From a checkpoint of a small transformer trained on Wikipedia: MLP 1024 GeGLU.
Each number is 128 + 32 x the weight over its row's rms, rounded and kept within 0 to 255. Layers, rows and columns count from 0. Numbers have three digits each. The size before them is the row's rms in percent of the matrix's.

# gate: layer 9 MLP gate, 1024x384, rms 0.0909, rows 405-435, columns 192-255
# up: layer 9 MLP up, 1024x384, rms 0.0982, rows 405-435, columns 192-255
# down: layer 9 MLP down (transposed), 1024x384, rms 0.189, rows 405-435, columns 192-255
gate405 102:099195158106171038155137106128087132124138158132139129134190117096193116174136151129106135161104110155137085135164125116119101106218137100103131141141123132069120136152155183162119123108144151
up405 102:136089137122115107101094130152120110083117188103108115092113113129069129136154119192143154125161126179121067143121115119132153115154125058120078083125160126115130122110216161130128139118170109
down405 098:127155146123132105163143151160157134120181214082122094140101104096102097108131165064076169208105151139087111121174114108116125195107153107101092125078161170092127164126162132146098100156111172
gate406 101:109121110148156071172150163121123083174161131174124169114150148177069154185202133141117136154157111157122175109093108096132100125125117148126139115157130156119110110107117110162061182137042088
up406 102:143101107206068143136119126103120156149100153151132137168095102171114143156141144094108098114106080123124147097095161138069143110128091093124113118155050173157178113140161109137141151129137146
down406 097:109135158141176162104132062166172114145182145111132146185114116103152084141117134108119144072102091108182128144110106144141087101103107079143199135174156128145136073114125184098108083114082140
gate407 121:089096132086104161207123107211153165169092091101131120082125151152067147076140170195148103154149149145102157149027182104105077145130097126078128139126097170121139125190111120078077122069109120
up407 104:095112082132138157128091204116164113078082125142114130093073103142088051074105158178098097117120173125120110120122174083144097141117122100143172109131138153086139092128133140132129103115109110
down407 122:099134134095142118149124099142146161130097088151131105056187065188100147095136112107158128143096157116134126182062161152163102093107164130123121164137143136121122165227097139115103097110062122
gate408 107:128132158157101177158096123160067165142141144124123191108145158162139107149108051124017125137119105084151104095135157101108158124128146166112162171123100078125107111125131078133176135159113112
up408 104:106142156074114172135076146191115098127133165085147065181131086104085083129079116152079156155163117111129126127145096138059178202154155124138101127161118129115114124098096121089170108043136137
down408 105:127119156117137119150108130198135114127134167111140164151146134094115081128082147112068082160180125167132129103146174125117137099094101148138123122121181195075132133153131105169116189128142035
gate409 100:151155094123162079152122129122122121121148144115111140146086124151098101213108084200124097132076121099163137154160118099158101118126176093174131110122102111149118117185120130092101150107067117
up409 096:081101115153143158129061159129123171157205141165079108159110172193120162083145148217104145176114137143171103142149133138161097150139110182167119120123165183171164114090166149119112106123113080
down409 092:100161122117124175178078175177116089120149151146092169125127151113081137101128113166161093111100153111079061144151107170141095139117083109119109173118118114137100146183102189090150147185144205
gate410 097:175101158163150143145148214124127196087109110108128152107059120105109086115130187164139073112096152118124125129146170116062109165124168126176209155088088188086142153141143125132110073089113090
up410 096:133093157204158122115096129159144114092142140079121178138081182147100091161135116095105072112174142131099100115175098072128136147119136137172130103171113078182132127116166111133176157148146066
down410 097:145138110112175056123142082114146142121128136093071135186114173111173104140190163181129188156106121136195090175109101110119166118178117108077160117157171128154194129121132139198186088152131153
gate411 100:099083139125206140095097074140141100139154098127104134148103067068145104123141177141078111138154123111129158110111170170111102146040164115163107149081124140050123109189098131101110163122095098
up411 098:088169191142132127115167131160144097136142126126147138169121103144145060185142142097112186087081123117133116109098066146234093106086171161138130162103104135190078118156139101121099174141115199
down411 098:146144102084155138088121129161184128126124091136111092155112077132199130121143165158147142145135133108144163100107161121134154130088110125090143126106110051169116134109099114117099088124104083
gate412 107:134121183103087144166158127102161181098141141099094104141132111123102104149146163150134110145130151141138167126250144138120152099136122150115182154128144138146128114108105159166080140159103140
up412 106:180144152091200126088099149186165143133189072132139095117130116138197196107092137110087135132091105159166124065131176111163084116109146134103148139126110146089111143133089102168140139154150119
down412 102:051089166135151152086112151191108174110064161100130150109149160157164099070179178151155090135096171082181089092147147143135077192147169171133141078081094139150186107057130127175166136081151171
gate413 102:147085097136134092164151107128141172138163116139127127072097101109113110199115083108146141158051102189182101155054144068133141148177158123102153097202118123117144075122093169131140229139127078
up413 097:122119132091109163153095134149128153100063138136118104123054107114164115173160110080070184136109138122198076116156116113208167116086073080074082067117149067107095164142180134145082109122146140
down413 097:075083053157189138149165137120069159199107129137141108105134051144164115066141101110104097140180105138178117130114127111183127151151078120171165118137121127186136142098108200147103096098089117
gate414 104:121111163133111139128110104151170173129150132121115189126096129089129131156147113127047137132116066167150109195092079110132083141122081101127189145213161104152169129058133082135083170133156089
up414 110:111084109108165081157152162131097103127138067137116154126040099178138178177095146120124172130136141113115078164137076168091060144167140129185147072149109102144137158107109130103125067105088139
down414 107:150096134106163168123134164068132104122129115136103130142152133114138109148059093159135133117136174132092115140120111233126062150107179104127134111121111097132155147199112108100120116153128115
gate415 101:168144089150105145138050150108140164069122164114164170180155113166174112094105156095133164117110146129097101144140143162129083127128079143103077128131141069154132162119098105132105141155133161
up415 099:100137131119159099104163116204068089105090095084192102138128157147152132091137176155105175151100122189136144095133155104198098100115121120123113119139125130082068121148146159172075119187122108
down415 093:125181158154162144195067090079115111127102087096101141148145133119108212079102117160144148168153151032142117146133081137116158146123081134151143197056141112149141130127159137132166156142160082
gate416 100:116132100107096134092131135172129149150093136154081165108168124116086067134135166132083111165129125162105193066153141121172138118116119095095133048134180118101143149130149038171136135122072124
up416 098:120106120117161149126041144087144157119200121108173114150127130107111163159113124134120095141123114128139104193128059122121125092167098118130109180171081116204136120177161173138147168178157121
down416 108:104137109067171106125120142089104143120183138092101119136109084086109194183117153144121136103145112131131068141131086116105064137142161124156159148162127092158134120130126158139133124101087115
gate417 103:081144054194141109126176080102210141099065128081199153124136104078142134139125198144088063169101127150127128085136096130095110049133157119099115162115125094122147143197095073105087099158088158
up417 107:115207134158114168171126105130160130102155145129084064088143187155092129184150071114134127108131104167087134076145141160121139088117083180121147135107189055135105088158107108144161102143131175
down417 099:116082120107094140132090114152168107167136146058181102136155183087079095178118078134074083153143131123097125124112122150083156107163081186106117154141167095103099130144113082088120110076126163
gate418 098:134087132114100152100058129191103118138118178109111140096115086140084112070137087123105145133094148095118124098057111134153153149124159084059127117144103166124126124118143138169101132181130117
up418 103:129181145101142125119126164105082082176163086163175186110084159100162067087096122148180143161090179168121124091167093200148150212123117156092120073135135127102120146121129101102142101149135045
down418 104:117145146168157161116187150138155171196091160165111097110033159128122157073139096169146098103141113147143118156118133130063132091145134113137130096126120095135179071109087121123094124084097090
gate419 102:118098113164104168116100145180146128147110149093145159067103108135169070146109159186146211088132109113093087131096140132047174086126198144162131139115156170115101111130146170077113098131139106
up419 102:170125102145195135169112132180180101152104135179104153107132093177104102097119150194134096057106163143228109150131082137155081099076182121094113053086088132091144162095107172116099082118135104
down419 096:125089131103131142084129153189086116128125073149117150104131167122098121155134110141098093133103138117121157111084122115125135118135124082145126089144091110103135108115088142131110101100111162
gate420 098:091164086188143124092113086106092055132106151117145137113096106154187136117045150192145140158084127156131138128142144114137178169215128096134107151088100111116128167167164080077143153114132107
up420 101:143147066150130118103191135096091151187108076143105106132126103119155119167138138138167115118126174165130095130113099179112111186099114116086149122131107163087204123147141117079085173156105156
down420 100:213099098153181107146133098071141105179111136091088093156105089081165130152133122069101084125118189146118117154162121140114095173081137138168090178136112172100153126080163103148132109142129118
gate421 103:133107158135206105123126091150118193141159145141117094137086157190137149163051144157106137141120094174121117170139085065157110115124139176170098123166128126129073214082181115150098150120140168
up421 104:121120154134104082130133141110178131140088122084119187103146209133141144090069132166102138141121144190123105137107063162118129141132153170152164127138132114106035152124129143053139123095121110
down421 100:063171074166129102119135123128108115127163084092175144156119108149177101172176125100069140133163171138101106155092164134165092106105132109119126099160099140117165152131160139112150098094102142
gate422 104:073181100148147112084125100097156090124137084101116153121121116094160071166074137117163118085131176121118156159180113120125112140152117157148139075110108128148159112117158061156149148156171087
up422 106:112110162136145159152133125132084091089127117142147064108160142124164157106153111118122108143130121170186115143070089170115105106162102079140133182137117119184105108115184189203175164152162121
down422 104:093111130160105171117159128180082069105145099095104113146112122080170115106197128135121203136139168095089140158099128136090180130130168088120164161077133152145127137136175174108067188090139156
gate423 101:171136098131136123098081095128140155164082103147040106051136051073151146154138152154074114113086101122169113108183105178196156113166176121123159147163107143137133019131077134098142095110129129
up423 105:096122142128155120132129086204174102181135105104173098098122056107146111123110133100095102133126129087108115105180184131056109116108149068136103125113184201160108098110142098065137101068086054
down423 102:126106130134135067115105099147082099102146130164152085152111092119170147201140153142101122123089160170128109147169111159079137086105173068091103138075100144127098086194186093082100134130109126
gate424 100:182115172122154139107118159126123149146182149153100112112130112171154143131155091085218133096162134150057170111046124104134098072115149088143111102088102087041079139137120132058160167140087165
up424 103:102167139076095087118148125115128187159090132069098057104073160096179117180131083100108071130117122163095099170118087125121130110137157119109142174139184127085109135162191184123172174146106098
down424 100:155164124114160118089134164134124154133136093083117127096105115120178185112158138118105078152150169103104081099102069096193117178103091104102132142075120127202125141108163124136139089094085135
gate425 098:084170215143127211173106127037121145157117117131134155120088140118160176123149183144167120116166127101108140124119125145073131191097135166134146152115082198170090111079090128113155149116121098
up425 095:096069082159133150132125095127116083126115133096167133115091132164155166116133114135157169091071163125125049132099107099040084125153104124091099142078136180124127113122109130082105145126175139
down425 098:104170076153130182083128130108103092114171111155158155115104099193146110114177165157130176130211094186139043121089184102075101142135122149125120121161129147097081151095139109092097133096171113
gate426 103:041163158145198129151175145089135135180079113101091093156130113103152099177119112136149104154046055095106095122190135121155134094144173149113121190127112135057119177125138147165125107085107050
up426 101:159118144157140188178186128154126147201031155183135139132109161100114113053098154114116110163107130140123094104147124097119087145147124168134106113142126133155103123101141146083191152112074123
down426 098:087148057184112141135123175188186124132119142098188114121108115095089140152173128088094081173147095120122114114180096129154147113169078113113169101171116097141057124114067175128080135083119118
gate427 098:058138144134181103133178166095099098097133155172096118109126198107097107125157161142123118149097192108170179114114127157139143109149127088187041087168148099077128147081139134114110115141092149
up427 096:097148090171107184118135122137112162103080181107173125143139162115076122124113117125118168115103155122096120164155086087086131204140120091123172141119156099105161097050151208109178094147097117
down427 100:052143129115139061104133151099059139214134149175100137093114082176087128117188206147098141125156127165145172170110192147103151116168130169120095143104147145124085103071147128087119098147186088
gate428 098:115125158142186149145156077158133119134169128138105147167108130133118161140119146181153118153121140129140122170119098161116140093174111130109052138093066146086152189106138124105163162129120129
up428 104:157153135082128121107112131109119138129120098050108172152138184149157154035136116133175127131115160157169117124130136154165131066142072074126171166101050092115143063090146113128145127155159148
down428 094:151119048138162078093105089083133111118146153167093128071112114134100124085083083104142127120108119117130167158101170221143143156157122114124129142106113142091131165114118161082159157179158116
gate429 102:085151123155183095074141140154150135149117177122111085127063102139061136127124083134091137109129077178156109114167137171162119167125171133129128091182109096116105146082122072112151133109175100
up429 102:143161156195099115151177146105145098156162114136124173104093113154133149114154086102105130177112092159082119072148150194158106169134143159095151074112099147101126116133142149074132138159149181
down429 094:172122121115090098156138153108206093173157108150117151143098160141097146126089119088140088167135115081141066105148127080150157121134176080132146159125096135130108125192118155135119097102080122
gate430 089:212149144163187132127083189123130216124169168192083118144127118190072171116063118121120082153155134122096162107120147181133094127112082162087092116159116169159078126115119101099141064111130097
up430 087:129087175150042090132111089142147087122068133110158125105113146152057140112148077161151150134124135118127140135154160070170092156125103146169156143160214121125106123129061132103132170131112133
down430 102:156115095121196100116155186145098188154164138171108180124113110109185133132088117110127104095114123116138129152168121143113106107165079186088063150111036157168098198150168036108135107098134124
gate431 102:062169163077161126121191135148177212110131139182149133120159128177147099096153093111131101108195097140130107081139102123094129154105143105168128102147152138120167087149152180062179169144048152
up431 102:036135109075103150084156119169118095119109142163181100101132079150088113106098241123137146103073114138158094137149157169189158078091204158113137135111122129127086149150160097173163108074098112
down431 100:090086121146095129125190137129168166093148143138113128066146134210106157112128119130135160148120127131168175211131118110142199072103169137111150126097116119072123157104148157112172069053116094
gate432 101:141135121137116216113131134115099197111077112122106147057113107101164163125148113035095118155052151139118138153169122105073119113105100105132118157088110121151106076152136134097170074093135118
up432 099:129139099082138146133125137142108154113178083175123151074104054116127160142116088107121133140120125158155102131147082092193153087078112140155116108115167133140137137101170116070154097165140093
down432 099:127113117117065162130171131140138132161123093138087124075137108082069195173079146083125114171064143148129163140116167114118105108136087183118141113131111139151148118118063142090120142174117066
gate433 101:154106129114109112157119149104119124156128105126117198116126167138153096179117075126178132112097108102146115095112186174037125132142177227120099181137134090109116070130119117134146148143179173
up433 105:178200108134137114139086157166062148148075100110108089105103147149114159097168142120103100109137096130136116152099142137155149109138105174035101121158132112128165208160119194136126115036096138
down433 096:145171123167135120130088106068124156151105125089142153143150150069166166183124159116121098149124169137160063142129141132133112112118135094130160079085140167117167128081117126142120130178157115
gate434 089:156090068116113169144108126115124129136135069108100114113154125102162117139174106154140141101063139080104111125164111162091120140145127135101138133101112097191102143081121145117086144139113185
up434 107:074136151087130144136132156140134198119141131145098107103102119127126129150110105164136094154114109109058116148132172156079162090148124129114127120081147124139081052110161098155088104195164153
down434 122:162131092132090144110113172108123122124096126097126135119152109171177122131150078159143144120089112057114109146135115180086124106178138082160141122135122118127092147127106153146145048122156135
gate435 099:078162112120057139146143088155094110122083123173143105146112194130161123156178108219123071203201190151150095104179175158088168146122143087052124132149092107101121153108167115127115141196126166
up435 100:113098101116109108152112175133133078046154142128110133092153132173189138097092117136193115119137143202136107133114130194152038069132113047033113133135145117130170140129050130208123085131124142
down435 096:095145097080111117138138135081155092071202147118104160149121135146149126160158140230123147200094147120133137138140088160142108103173128116149120088099128151144151112152115135155142109148161122